{
  "n_layer": 15,
  "d_model": 224,
  "n_head": 4,
  "n_kv_head": 4,
  "head_dim": 64,
  "d_mlp": 896,
  "vocab_size": 556,
  "activation": "tanh_gelu",
  "norm": "layernorm",
  "norm_place": "pre",
  "norm_eps": 1e-05,
  "positions": "learned",
  "qk_norm": false,
  "attn_scale": 0.125,
  "bias": "all",
  "tie_embeddings": true,
  "parallel_block": false,
  "init": "normal",
  "init_std_qkv": 0.0409,
  "init_std_o": 0.0,
  "init_std_up": 0.0409,
  "init_std_down": 0.0,
  "optimizer": "muon",
  "lr": 0.0127,
  "lr_mult_down": 2.0,
  "beta1": 0.95,
  "lr_head": 0.0112,
  "warmup_steps": 200,
  "schedule": "wsd",
  "decay_fraction": 0.877,
  "decay_shape": "linear",
  "final_lr_fraction": 0.05,
  "batch_tokens": 65536,
  "seq_len": 384,
  "doc_mask": true,
  "train_tokens": 308600000,
  "steps": 4709,
  "dataset": "wikipedia_en"
}
Each number is 500 + 25 x the weight over its row's rms, rounded and kept within 0 to 999. Layers, rows and columns count from 0. Numbers have three digits each. The size before them is the row's rms in percent of the matrix's.

# up: layer 6 MLP up, 896x224, rms 0.188, rows 680-792, columns 56-111
# down: layer 6 MLP down (transposed), 896x224, rms 0.0932, rows 680-791, columns 56-111
up680 103:529519544501491521488494455495468478517485507474508528501495483522513481526468501530491519534558505496514499508495497467458494512526485450523487513477529472464492492493
down680 117:464514525516468478527548512530485505479496533456503536494473500512473467504511478507487496505543488512496520462492512475496489567467479501473498471512555496497485482499
up681 092:469527503514510489484484481509448511477494520522472531483480514526461494448469482494465478492477556478453523487489535519534552521524513518465504490477489534497509483493
down681 094:476465445517550515494476505490516506517485488487543489505495517511506495526478511500473486495526523513475526500503456536496484489561509533510481441473514531480525512537
up682 105:520512521516515545476453534523499485503484497503504513497468474491503527530506497476490486488485544569491506476478512472536486437519496458527546513441464474479478498494
down682 103:478466506502477481474534476531522496473486539504482479490472467502462474479502486518531487553566486468503480511499512522498473525544492501506470451491520507488542521514
up683 103:488474502529491537469520524501482489466495506491510497457505536465526536483487509526460521444548528512513531527497475554569502509528491481478499459527526510508458468484
down683 101:511542505512498513454519546542488514485515488476509514529468481483514459517500534495513455532499453478470484514523520513552524518465538480473503505511530514513518466498
up684 091:495539497477520478478482498464492526539487462474504493435513505495516542507494470541451512484480527520472527497483446507497490518516459468505487525496529499527514513518
down684 095:458480464510466495493453440546542492477507501513445510470516493479518515484535541514491530490497480506483518493464542514493513462456528523484499519509531512483516541476
up685 091:458523509493497545498528468453482465480506503487498529503530509519466483484514523459494526495521506506488524543524492491491493508522515514432482518510492497469515513471
down685 087:505519481486485471497483481471527509489501501469517470491517460493508490530488489516473512515514510504463480491460475445531486533459531476547467479484527510483491471497
up686 105:466501500499500511513460460492516470512485516475505505501529499508487513544492502514476484508525485534510534535489506489507503540462514438490529519493501494506437511493
down686 093:506518435496473531494455520516464507506480495509486461511495497519473493498456493535496490451491488532502532484480478513484497506544536478518535492531464527483492552511
up687 096:465475507459497476530471462540512454498516487486503491490493500508543453466453505543490496494509482507510553474516497496506508515478500511513453483533465514499510502540
down687 097:492477551478501452537501513461465516512482484521491536522484498455505537525490459495512459519514509475527488520482464521494533533522499582530519512450506544505485526489
up688 108:518526480520500439501501521533518509474541505511511516480469503499505459424496493493552499495529474511482479516556501523464468490537503526490508499520526540478513516500
down688 103:501466496521497498514476542508485476479465506490501552501498504517530512488539497484464477493490521507467477516521460496549523459493506475518526500482461493481470521484
up689 099:508483467526521503521446488476493487495516479437514459509474507482481494448508506517478462452548477473483426530478511503525494483487516484468481484510502520507505499510
down689 092:515522547498518530472493509501447534487473494516519504455461497500500477528492500518506548471484481493476511577506513499461509529479477459520478542492474514527490486466
up690 098:471542470477489503487517518490457474515487533460505449509483524509513470501471487515500513516462496510484484516512488521482520499548460490472527517466478456491478468480
down690 098:490508517504549481519528488515528515518492501490459500545478464526482516477487488478503484510491469544539511532500524487503525488494502523527472495517508499515497475517
up691 091:497513488508524463537504491512560489513514549500473462487487465539494538508466532459505508510482566449482510484460451482490507492479507518482527441506467498508543515501
down691 093:523535478527485498512478502499440506508503506516549502472532535480458466451499485559444490506544481516544539500512499546510522527525532502549469502520517495548491504470
up692 099:456516499497499498499490499488491480451561546520502510479514500542507521542472512512484549485477481535453467499505505471507535513501528486499536458490508520524479524512
down692 094:510504506504479480471497495535547522527479509489496491495489511491521508493502438511530512489466470469518472520497475454486516485468474490513476464511486468493485465532
up693 107:483518482543517475483465496481495501527479495529499548470535456507506456496531529471463445530525488503507513499466504518526516494498514494467470498488530531466497530484
down693 102:541518507513523513491510466579513483505501520497455469441494549465510575495500469509467464468517486494518487507534513479502490488530509496527481479503499485474516491532
up694 097:519517476537498503517542520493546499474498490525439525498508524480474499551534489517538517514516494486529504515474525477488517455538509492481516468483514477489516517489
down694 097:514512510514510492507502489498496516451541516488475526517487523505525486499512498515527530478513559488509473485503467418542506498485495466526498477483519463487498498514
up695 099:516474474488523516499461487476539499521523526505479507513492519477476519500523483486549523522516483496545486535483508509484477489531523462488474455514522518521501495475
down695 100:504513522521446510496527496483483559478515466492528558563498537502493528530479510505523476507475553514497536492528508473493518532509490529481515447493489501553512478496
up696 101:458502528496485510507491509557505488518526472498477459474475475518501502460498501503517514511462513504522519502489449471520494447476502498507537475502537492483495489486
down696 093:528474482453521480486545511506549478513530489535472504534510485488478472469509508475486497467522534532460479530481480530475490506447505478468498479536487547472460462514
up697 104:534471520479557472471501538527489502512480516542495496511508535492495527518536549507494496524462523482499526538503504483537521526521475516485494552494515473495505460468
down697 112:482481461494483521523500532571518478493493471491506494535484520507497479481490503480507532482510504513492485467498487482503514489521525506470533425515452504472497462499
up698 092:506481500550470486524450513472509507497515525480500522528470482501541501436516480490491500510477499488461494450501467462562504510506473513476542484509527490562483514509
down698 092:481501439481501505516531520511458509494474470442486491492490483538459496485503527503508479492520528514531525528497506519489467471484548514480513489487508493466500491467
up699 114:486464509499531556520519521503477456476487471465518484508508461471541510484496470528493487526479516499433512495435483468524460540507510486483493493502506478473453512513
down699 113:496486472550545515526475522502495483508482486452508516517523482489538524511517515466523460538474506540526491540518489487479507505514492495511501544523496503507521488506
up700 096:450511499464508499468509464483521503515497520494533525493454472503555508490467502502543477498492515453550500530481488519479527467483483522492474499471464461489490509497
down700 096:479500516516490494481518483523498498504526500521499498486495443474528455464524493516467491526514496495462484511461492535465505484505483487464500475483507509506456513460
up701 098:488482499474437495485498496452478515475483484489482474486488527478504501479536551494508471464487494505478465528471493481542514461489514499524483521531503505560491520477
down701 094:493511471505459538487521565492497471532525476524542522502472512524504514524499504529507492477504479529546527532506478543504498483488484471454504516524499485485489473509
up702 107:474476508546522541506490516481451511468479534470532456491515512485511499519462473487501534508504481508482491536491498524465503460533481467481520505487506500519521520498
down702 108:523529497471515499523528492478556454485488514500467493527491479534526502536482505509529503469491519523485504499526473529525496486500517456543482530527486522520453460546
up703 091:497475518497485539491545470465503492486501536466519498466472489508492511525487516494537519494548498514547478526493543535509495510485495489478482458481544490483427445519
down703 087:534518518496525495552490532480498502509506511508510521524519505504523475499469505463460502472476470552463478476516496489478512501508514526530519502482486524519471527510
up704 099:520523501514496507445485514469444453547476492475517493488480497552546467481486503518514484483509514574464490505466473490519498508509501507530502473474487483523465558494
down704 095:513491480485446497518533504508518473515497563497460526512505527442450478515475465515491546495460510520486511480504493507553522460553509477522505517502513500498512492500
up705 108:539503463471483527505489496519482484504490508471473478487537485492473516473497540524535529472501504489532538471516518501498539457508503470479507523477482459535521472505
down705 105:553525511526535527556483493489508512518543498495503523492460459478502479473468490497504512455490467471477454494496486460489454520479517445499501495522447529513512523479
up706 099:505476558552495486509471503522511524492521483491501505505491494513504497516478544485558490511501524457519518515481498512509495500521522488487460489477490515479505520501
down706 089:483496535491538489517488495460497513508524517488509502517517513492487491496461475494460478515451497531476482467531538454521477488511453516517490537470532492518488473481
up707 105:456515495425504499514533488509453508474440452491495530451476510481503473504463478541508480474514555527467498503501532532528499465505498521520516456509461510490525471512
down707 094:468505444570481516522564467486508486509485475550560509486502512542508478485482494534497513517486566523505489468514522497506535466535488460520512503506473509490488475484
up708 097:481528531527432506494483532523452498455523514524483465472564529476539481511514525524521495520517444510498496462487458487511541536489483540568499523497512504531489523489
down708 090:547500489489536496424505491470518496534483504483481510515435479507541503480500526455435489489504523497510467505513504534466472447499463505468447490471506482486499509473
up709 102:500468523544504522481488510507483523481489485533497524460533542484485511468498518526516549510435508470485472508500552484458494511547500504501507539495514490490542528468
down709 109:503473483488486472521520491505505485442530520482502528479525503529513468476476482495523499490476475505523503544530482486474537528487525498487497492533495534511525517490
up710 103:540484472491469476514526448491499499469531503456494498519483507511439474455507494482537497481469532516499521482481491512524535506492473484450508466518466514529568478490
down710 107:512461480506446487501493510485428483497469543508506480512476494511499488482519522502499490512475507497502503516462495482486468479541514486476465495533512511532487508470
up711 107:510494511513512503476521480543505525530457519526506523492472492492478473467483531527520529493511523488471570510464486458523456438503495521500484438539486515505499484476
down711 106:479525473545486495495490515473469446523485525511533459494487487492500473499491453517535474498533510541480487494494517523442560525486500458501508480521490508521508556470
up712 093:540495525520492507513473515502458486504501532556504536510513476466540504509490476494474497524467515507516494526504513558504431487492501491536477492539473530549494502516
down712 097:503513534522482522464478520508512469505507528503515491503522496476476432463469494490517488489465529476496476526482477494489504456453539470473570528491518499507526498477
up713 103:494514508534479489472474525470536515460461483512514493510487476500566471484507490473486457526499517518498499523498491451520555472520506504507496473485471538499442463510
down713 111:498499480511497532511456493526541478548507516484492510553495519495491498475502483525540502477487461503494509524494521473537512509524467466514470501512480490557580505475
up714 099:535507471506517481525485517497513448530507523515506479499480460472502511506483457470500489505506491483523501492471526470529507499531506470446469514517448506472500504513
down714 113:481525478509451522484518484504497565516473478509517461506517503506449508499496528476497477529506508464520505505513557527507474499524482482503480460503533561518494532470
up715 100:468486470460541543477493469560506515526458467520471487497504501535470514524509516497469485494487496498516535459478533489488516468453487511478506450485513508466518462478
down715 100:540524484493486534492446528490533473572518525507505501530471490523504485498521508503513517512493482489510477485504455477454484503506549463514491450505509471492527496497
up716 103:488525483495485491468525485463506516478528531518484487502487546503545485503485501465476487524495510534481506525532485496476521507507488503524484481446536517534511486473
down716 097:511513517528484536496508538483512535484482511494509485492447489489496514531478516523474468557557485531531481539451475520428491512476491472493526528496515521501506506508
up717 098:460492519474569502499495456503505490535515505530511498476556480491455481487502477497493500469486483494480503530532486479452507529480522535541522528534498524489480473537
down717 095:474495487478454477520457478530493453507523522513487522483525508489515516513495517524484497489493499488553505509488494559518509512472502459472527475523487511519519508508
up718 096:527525494499490481515509507481499503487504507494499473473513512484542470475476505548547497515499490492520556468473491485495497464533530499524457492469455474465514516512
down718 091:499480536481535474526466508536537504482469519522486476490501555500507526501483547498483477529476517488544504530526534503509503472518482516519498516432493475497524477505
up719 097:473528511475512544508519527466499475490473553503518519471473452476520489461536491475525545535522479467480470488495497516483542473507482545486493518519528476474498516463
down719 099:493512496511502483514540492510496447494542484518504527498480454475538510540501503489516462508514512480527516534467478489467471525508471461511476498490538466487530483524
up720 100:472493495480537498524466515541549466474558526489506534464448533455514477496482503453477515472502527471505479460501496507513529519538469436463509485502519497478521504525
down720 095:506568504560507507505520558539519471516467468505480489510512465487512543483494491482516490492490478493486469513488522497497511518462476482472496471506513496516481486516
up721 105:501505501501451473544514490488499508486472476532507477502461464507477524567481462494517474484497504480480523516499532527504495499524485492520523463483489503532509512489
down721 105:459518492495429455537475518507508518479469536494520492494518438470497499514514502466532497507496511445537478542472490519525461506511518528517539505518501488488530474537
up722 093:470481488514518453530550514471468496532543459495485456492502493480544488484518458477510470478522539513496502489512530490490527529532424508505520552483488494519510489495
down722 111:511478558533493501507504510465510487449522490475522515525494506498529519468472517506491459499516459549511502495495503528518508532425460506498517534487500541526480522457
up723 081:529435518490475522510489485498492520476474515487493511471529522490504493491536486517571495499533483475512530487544475491488558501504490517496485530513485510460501511503
down723 080:511486535487473503518476512476518500490504516535491451500541559455502500508505503513461526445501486471498473496510530489481462495446538511518496524511519478504519474512
up724 097:524468483532470513475496452501505520534537486472505511489453510525503523523522495477497493533439473532543464513515515530527485528501488518506494491486500505513478515536
down724 100:530543537549504496438519465523469479508535499534498503499520491576513479460457486495491485464513511509517548489568476494450498470503498465489507464529524492504497518476
up725 104:520478492510475474510506522518502516491529540554491506509537499479471508467504471490530530500485526495520438483490532502503534537505495495504480465518528501474523501491
down725 105:489511548477535483468474450527544553516467527500487504500542475525487458507505504525515526539463478479522494519480523447481488525540522430523459490526507514450499506496
up726 099:522525510500508525471483499504484502519506500461498526518475479472558521495496535546501475550501537495501483494532523502542495522507501491502501504479516471495492519522
down726 099:500506512491474448513520501511465507492515497536518507552490563519518534529508489487471510478492512534501468481498489449488510541484537503460521491504487510517422524503
up727 109:449513506496482522500497494450511528516515506500477490529484535476474483501510530477525564514543481459490505514498519473504409492511494503534470481489468475518471488477
down727 102:474490471488512520506497496494476509490474466509464513510518541529525525497488485561480501469507539467475465489515523504512517446474531519516505572503526525496459522460
up728 102:502460486508482485486488496500503498437520538479513519490478511520458538516502468517534509502525478491522494510529483499493510479493461500495479513496501469524470440495
down728 099:507489497522477451521506505508461483518467494486548503475503461529484502475487504458481544524492516484476534495454529495459463511492539527516541486522526515524450512519
up729 105:532491485490466508526512511497517506488505477521514519499501532473514481561508499483494525512528500488519468531506489516527520491460501480480507522537481534513454478471
down729 108:448529502485482522509482538458497522509519532482540514501483503487492503503499511503460504476477516483514457528514487479526513457483485484488490509480544539486519443483
up730 094:499522505484488485527507476491492514506521516493466471500541492515483493486554493484473544521508508483510462532510513466520495495466468510512484465495498478503528518526
down730 094:490501459463529492544485483510463487563493489489506466526494506503482501517512488489457505478457521476505482476481500493513497446490530504489495534501503514505498481503
up731 111:511530498502486513523499556473472485463530508508514512523517462498502449508508487464498528476476471489484450503448505470507513493494526507535475490519504491467484477504
down731 107:503491448504538478527484487490498523482545468468511505498478519500501533547469510495477476504506488513491540539480497451534490524484490486480487514532468491492504532467
up732 097:517488489481488533490504483487455454520498514537515489483544496518451490494490517495488527506500503486459515502454538516522507491545524464497496536510490475475546497451
down732 093:487462486521560540526509500463504509507509525492508521510477488501528504524492508489484488508497481503522507489473494452519505469466548452481475466502457524508533511485
up733 096:483507539447484494528502443531478451496498517538499483507537475471476492435522483529486522474493512498506513506488491530502523480483534482490498471551509505495517474504
down733 093:535494471534497516493488506477468501482490592478505489551485506511503516528512494476477521509445510464526505478534508465456484466486489538471526493467485487517494494538
up734 097:464489512480461535495484503518488477474479484489497484472540529493462456494550464500543479477454496502481518504556491534503535465492526504505429502527498508542533463453
down734 095:482501497492496491527539472433441509524496469476502485476508536540559483528482547481486524505549519524504502491488471481480461491458478534532516460517525454483481523504
up735 098:478484517460500488464472481485501531506539474537470445427493537488498494546488489504492497488496506525521468487496472517493479497474485497542468506469527527497521491505
down735 098:508457506479488504508518514548505517492489484487485518476516525542504550490514477495516435504508522489477465478455503517489551486527485540500480514543488521517512510532
up736 094:510480472514494494501523497517458436510506494514540522471506492481471501504484486473491489479514540528548522511508497475482522471479539505512517508483509488482495475508
down736 090:479531516488510501520494461511516526553487491486478512522503508514494488468485480488460480475498477529540507542522481564506491533491526488532512482551467465519478493440
up737 080:496475507524520527483526487508519515506463483479502482467448524535541514496497498500484502500527490490486492466518527486533521503539504523477496481531481467462490493484
down737 079:528486505513570525495501531487503462499529517489513527500497487533530526514463530433529490468522515518472489517485467493514483493504480523495559521507484491485504538475
up738 100:489480521476482499522504464494516467514445481549542454514542556512441497494504484511499482511489501482496533498512477538511485491497452500517510477478506492485476489506
down738 102:554512526531478534512485443494472508518514458516519522475473513495529476527457479515536514529509545470531499493467486442449489480497488487468496517483522505537520500508
up739 102:481484482488476514480486529521531504453504507506478495484530474540459494506481512497514497507533534463456500475501509469459527477487487519507497538527539479494501490487
down739 097:512491494506507502464561496526531490525514558490496488493492461472513473459489472494524466476489499483544529509539440477536537486501523485496509496487481497493473525474
up740 103:498515498520524461496502467513491493488525491480493501545494487483521477475462523540489477472481525494483491528498514503556533494467523531501499471483488476521462496555
down740 101:508547534520505466482515529502523497554508544490515477451512544480500528504499505442509489517528464453536473490512528526485510501527474487457469493529509509520473512479
up741 078:479512538516457505542475519501450477464532495487530486519492537514532512494481494476516541525474474479511449492531511512522516482512453516495524534481504504497489506488
down741 084:482520501494525461482513521452510517465559500505440514509533508502490519507445494516527485547524485461522500537482473489468547486457516459528488484521456514491477456492
up742 102:483495445468507507542494499512450486450489508507505449491511551493497532507488490530480522486551504490517491523478519471502532526513535512513458453499490447500500486516
down742 110:474541513516493538506500487564495511504488457477518512523505523533498529513493519471492508478503449491518497558496492497503502500533542504537517483487457460487521457503
up743 107:529497527507510515460477490475466445538509508492515440482533516488468513515503473500458486510483536486533494491527492494512519506454455490477520481479517499472477527468
down743 101:490538523516499513550478470493519509462497488506528510555479487499495494499473511465506443457523468473506470491471524509491453534522485535496536501468514464521524509494
up744 102:507532511507539508513509545493465505468485554465493517533491499463527503524479485514452517468477517517478492453482484464481459534542496510492496498477490490490511489471
down744 103:485488505466482540505509513492541527536480521505509497520507476541502453496518516530500478489487503457512484521475498563472508485512511512482503466517480509509508551533
up745 090:463493507475502547491504460500525535496494515506494472527494496507519506498544504513508497511493492439509484531505536504506506522502448498492523478527522496479459491509
down745 094:545517470518513471435544483457511605524506517536548456479512543477509515511530467519533523495496477463499507528490513496536523488496463485507461481498507477512492454498
up746 097:516514541516482492528503506508490503525450458485520508522516535490516551476487470546471525481480502502500509540468541472489498502508481474495481450498456530491503478458
down746 094:485484465467544486503504466532487452485508524490529556517504529443511472498471511473528434488485502510479492498514495513504500512473524497489468511504489497457538484472
up747 103:474499498558574479521479527474492490481512432477529457482539495462493446525460475516461479487513487489469494519470546540496510508476472471525484491510462483481509518486
down747 099:518472555490513448466544445467462491499532541511479528495489477540494533516488548512474540498472468461515479498476524519502493491465531521520485535507502539461483483492
up748 106:518519523506514487498471496462460478513449508519532507513516484486448484522522509514526487503491472497516514527509475488477532468465457518484528510529465475486506470487
down748 109:498481460507490564503513472494480511520472517478499493517481481480537501502492492485492510495498500484520544480497542512508495481466498489486499520491522512487466507511
up749 096:503479505506514510502468522516500464555523552497486513525516511539527526511569533490484536484504509437481456478477502499505472471497462529553472494480512497542515454528
down749 093:524481534480483543466545488515524559504480515532504529496515504449449494457486525525514482521489479519471503502531489532465560488489448468486516489476531507519563493485
up750 108:501494494495477455486506520508480508494456527465525563526506479490513435513481489518488511526529495466529503505486508525469512498479525504481519477449545496535461490491
down750 111:503492490507479475499539527551451543476437536509467529516498494475519495497492526504500451484510520540482489482462546470526517532510516508504507492500503486528507498525
up751 098:537496487490500478521485533473508533478502535519481480514493543471477511457481498483496440521517483466499516516497519529524467470522487471505475535461543494523538458537
down751 109:482532500479479466497492512511487510504500521501498536482506521513471473461486473515466494510494522482528526537478500511493501493508472516511513462488501468505539511512
up752 090:479511491443520471486520497544445471513481474494517471461501527464519484494501486509513483563497511466506545519526472492450470540522500504492461479546500518505509556492
down752 093:550473531478466501439513495497501506499502468491485521515483556503481497472491516499506546454502475488494524508485458508480502487482507524497491487534501499470486522497
up753 097:505462512545488446511522533513505523510504472479526543484501506532524525506544450480489534510484531452506520512507494565532482494512483524491488511514445489461476514510
down753 102:502523481492474538524467502520475520489498474525554484477476471490472484501504480539461484486493537485503520463492504485521560499508478502543514497528506512496502490480
up754 104:502493478511462447461532519510511534456536494512516486550528492486479488489534441570539518498473488481493489510470470510490515485552510466504483465503482477502493492501
down754 110:521490490534486463515528483513482541519521510534498548488496546510495518509525514519472502476471466511468476462520510502469500465536520479491561491536497466480464479516
up755 105:509497499515503499523482515520477491523454542482468530503459494510472488492512503515505487519538520504568491526494499474512498515513516494531473496472488457531488455522
down755 109:497483453511509518513456507513514502525473511511514555536522492473487499476500472465520483496526496466496484480548473463529515504478467491491509482508507487492504530515
up756 098:480496496487478492515493488520454547513483506506494493534531544445493509512493524526481520469493472505541505505525523532496512468522504519485494514534494446502509494473
down756 100:487495478503497523549467486466473499424489492479471508512469547498503530481524506463459569488473518536515536479495480493518500537521539481474499479482509508480485516550
up757 097:476532493457465489512519475487482489506480530491506510470471511536561513516509474534527466522544508555509467490494490486470473495474494484513518495525497535530463504493
down757 107:497532531451504485474522490458509516466519502438475481477451495569489536504513516491506538500505472511501523553522488455459509511518558494486519509501487535436506515507
up758 115:538527544515508506505519516517447483508469491522481531515507509518484559486494481489469485524514530487494475461500447481496471503480474485498475467526544544507489548427
down758 103:513509517442546500487528495491524492492492483475487472481500522498493487521523502566513518509527525525509519530518549485514516486538478461506484537472493547514493482504
up759 119:494494518478513491522417469561526472458447502492496540511485492465458489487484489492516494522501496491491521432508492518525504542463487512468504490496496495480496471504
down759 135:491457520485557486483484470519505486494472484526500462469477480495480509540530562499472534490477481530506493475524515486502493507482471507478531526497477462480507509518
up760 108:505505515513501521464506474538510485488518526487498495469489444436517454529498499566499492494527515490535477442508476517501525453483541510526479487536553533509474490530
down760 103:465476504485467518512523486470510505476507469500519524494513503498520506550457507552497482515496497487558537511534511469483529460493461481487495512497488483477485497541
up761 094:520488487491509483491514514514527440485502508475500540496488514509515501535485514505514473547451540480472499519520527481540522509477511506523496498527507536493494485487
down761 094:484495508515482511489505487487482511519505492476523466472514461548529519457489504465488474459530468516570501510518533510501476499490533497486502484488469452460508487508
up762 100:490497465490494542529495482512464489486546511506500514515469487486475500500474541498496490452464524509498512520503461480553510502488493506495515483535462492534502453458
down762 103:507455519484514488494516451509504521517493499482466545447562514527503450469510477488477471495484522484481494510508504536556506489472512479543495560462459448444496524454
up763 091:520481469525466496529508501458425502535547496488522454520494499481481474478535543534473555508504508512515493496520513523472513465491493507510468496466490501495502519525
down763 089:456476541453516495499517501505524492511525501491464502530524497490463475457526517473576473525501535500502517507501511493494544481554485521512487538508462482490534467500
up764 078:491513472490493524537507509496501504528490495508512530523504473496466474506439533539459473503455490526501490464497553487519489486516507462520537515497503452479524500473
down764 083:499492473507485522446483482454534527505506493490532511529525489530453511508540523488518485497484501535506491476537509482525513530499489482507553532510523474542484503497
up765 103:497512501430493529469482507473487461450560527432454516520566496478535525527513494485506550489520505532459495487471474485512526522524538508470460509468469528528475504563
down765 105:493484551474474524501495482491500450498509509509552479509467525527514507482530476517493519532490501455498485516506479516498491496514472507458503519491532513508501525491
up766 095:459524510495538505490479534486530495482536509484495541477460499477537477470502508483497514465514448434512530459448468489482478503478511517498502496465520505475512497520
down766 091:523490457472507515516514469497525467457476499485521490499521520539500477528493498506474499499512500528530530479552518503468505515535483528486513510509508491505505479486
up767 106:529513543472493448506492478481468503502502477506509496494482528496508528492496479472531473536495514487539469487503481522514489497483490525476491462517505534514497471530
down767 107:515519484484520496509482481550502542484492503513501506480491496494519527533476468533465493487553504482504495481511495514462489497521516517457492506475513533488495515504
up768 100:528485468491512473517477539463519522489560498505542491527472504482508501459457515491484506516478496471500518474454495483491491473492535490493477472520509471496520489504
down768 098:486517522524533475497506526495469501530473507504435505505523537522479487490519480507511522497509480441539470446529498472497512489529502507514505486498498504529514503500
up769 099:507532529498508492521457484481501481497472504534505496500451480479443524471477487533508504511498487505552528503461476485483492464495511488499495470488499513516490498477
down769 103:492497494551494505512485501516482489515488529496510473507553481531471529501472482546527494472472489542484496498483513510522495468496526534480512504513511502462471511553
up770 097:497445502511522519499507488500525489476500512485504518487533532527462529491511494506516541540508519488554492477533530479523512490482436478476475476518509505553480506551
down770 095:454483538532511461450489541498539480534514505494524478498476552518508500498503489465494465488457524526502552472506462472471479486506494527478524515499507541493473507535
up771 093:521486504503542479462524478513495511537485534484483517518507533486503507515565512464511503511517547469462511511519473498470460470438487521556460471476476553514482497491
down771 098:476471474472502527510494501534512521490504462457543505478487514490560529535471514513494501438478506483519462505518474529526468491562487439500505509532514494484503501529
up772 081:509547487506474468541545480511525500492506479496491485492481476461487479495506499410509490484479491511516481499528495531518499520485481501559465517518489451513513530468
down772 084:465471513500518560506499506511489496522476473533454477538457503471441479498476514492540522563480504514486477471466501507496479505530548545504531469519527498470516499514
up773 113:498502499470485530545497466470513555489480489499477484536449455523487440488530525442497493515474507523494513505496503500505495513550521503502506540491485440475477519497
down773 108:536483505452495467512461483483504500538450532510551469532503500453509484505484511538493483479562536484498483491514518501496478482478524500519517551488547501529480494522
up774 102:478486528504510454515483549471479522500475532532546500517466458484487483472493482487474509517529485475518474536475493537522535536476535518491521506533471481536498551459
down774 102:542473514467488520526523544529484492553479477509541523492554518485530466516481479512542510514524503511467514495498503482487486460530556498501517473474536492489529561495
up775 110:510450493531504535470506509484514504508470486510464491500552463493490535507514514520539498528499465505530476543489498476522487500442466490490510515489517504497520484501
down775 115:469464493502513505476505525486509518508491491492479477493522530471518511512474520530565532504521487417492541482472481522478491509504468514425451522477514508492496500517
up776 091:467512543502481532500502517539478509455508544512488486510502503481472526508526502491528456491475497510526540495519503515508508501481500529512468532500465537477448494455
down776 094:519545529470505439528536507469531497529528492517490544504467485484495445469455531523482520543506490508461534510513530515470505466498515521461492471518507486486471497504
up777 111:467505493493528494526503536543484500501546495490507495499512469522508497540486475491506532485529477518517498517482493491502485506518475494489489540501418489549470477547
down777 114:478450535492470484472497531518510482536542538494481508502479433494492518493508495524477477523524487536524490503489466504509496465499488488509485535457515478501483492500
up778 099:536515535541492507475546524496497474466496485523538489504487479515501473510534461551489527526482487495511469513519511488516479472465503478511503538484542491461458469470
down778 095:465510479477502548544477538532516460492465455488497551484514465491487473465506481483521442558509498448447505504509519513513457485452492488501524472479489484480531503481
up779 092:565508521463483501501497527478453481505486483463506496502500486499469502482485467508521544536451521466483503500477511471547505529493481488510493521445569520467495504481
down779 089:478480485504478516503560493507479507466457498463489485478531493538485495484521520467526530522505503506461507481506536489493518516496484508494456507505504485516476478485
up780 096:495558526503451506545480485508500510499512522492503515489496510487467494538497517521486496518490496549486476506474500471492539478486493475535456478505510453474459518485
down780 096:490475531508530520511507489461507505516510496493532518485548483510531474481505481510539520531508509496482510528477515487461471537513471512548474495498496551529559458495
up781 105:514497488496454523469486527531444521486510530521491497512538515496501484481547493485503488493541514484512482478510542465504496501501443483538529525536487489493518492466
down781 103:481504502510521514503503485535485534464496502517556498473474496535461505515500529541498472522488443537539527494471488498484516488506489524485502490520471508470513522518
up782 095:512474491517506465512524528510473467521539512497426537487495501459512496541467480539491511486489451483511476513511509505528576493468517491449477516509527490491512506486
down782 093:454528499466536490497525500550507506532500488527537459482488494460472534519491508458468494508500517490529514519454493515481515510515557501499484481484468459488489463535
up783 104:500502536493481490444506434522492518500497532508504517441515513497481498466462518506480483546475467458491536497481499486535511521522472551506466433481504504516524476509
down783 105:483520445497494511475452578463525532500533494489454472478469496505519557549490501463503509490525505500524503550518480464522469457479517514487531528508503430469547510507
up784 097:534509518479477508540509509481488519494516466533538496533520548477508498515499485459525536516507471503511471502446476520479532484507473484503496541467518491492478520495
down784 105:523488462477536515498513462513487485499510506464495493478521504498502513453493490495477484546528485546514527479486521529484457502504495470524525461516500483500481528504
up785 107:554527529509492469471494512514503455508526508540485467525482505503487539477490506466495498517527476451492477520490537525519490516518514499496539510516499500499510445507
down785 115:484501501489523508531530484484516499452461538497503526524467500445469529528475483515468472493494530496508449484511524463483501506534524511513476482484480504491574473487
up786 101:501508503542526465503488520484485469491534499507513511470506524466482510499483500519504499478475530474499438501518511506468506523491528506510486487528438508496501503511
down786 095:527531479531480532494515510509482521505476503511490533506510563463466519517518512464468518480525515506533476491477503511525488537510507521502545501537520493506516524503
up787 109:453480492488521441486516529505483495520494531499504493514538486530486539540502467502478520492509465504497453524503486502529505482488520475544471485464500493519547496499
down787 113:495498497559484495470504465519508462517488502515495504476497548472505512466515500443508531506502516489502495502511473454497530544475455505481475496533531510494519554489
up788 099:472508488507496494522544531521481446534536517531547482502476523447518524523491426551521512570472482527468492499463529507473498478473496478485495511471527502504497435486
down788 101:510512515465501505480504501503519504530508499468534491521510501515501501521490506484471528485512505497510525470503440495473485487492515487448539449485477474516484505538
up789 103:537512521492463470501507488540516489496562503519528471556481525506504486499507484543493471549498528543488489509470533474505503475489490504490527486518513502480481484557
down789 095:516524444483514504476494499507530485463495495487512506531534517497487505508515479515560479481514478485496513474521478504468510509494569509487488515495529520486513506497
up790 087:458476540476492486558503531480522507505540494497498478503500467435483508475500463500516495474519520522492486494515510492500569541511491519496497472473554501525474525514
down790 090:486499502514497476476524519501475482499489474532479498489528504494491470480466510494504477533492500477522455488511480523513514485496511511533521501527489504495534484498
up791 104:520469517555498459495516500499477523558496467479538471479528538497471571493514510488484524454498489531494447506457499509480507473499508511497513522527468499526502480515
down791 103:494493519512471514473439510473484515482493508526505467531480497531481480505516565501517468490484516502537494521518513471533494514460477499501525554478502530527482500513
up792 090:516487502488491508522505458547493486513544459475485515475483508528517484499474466478527520509499450466477470523444471499523515513489501481492494501480493512480511514504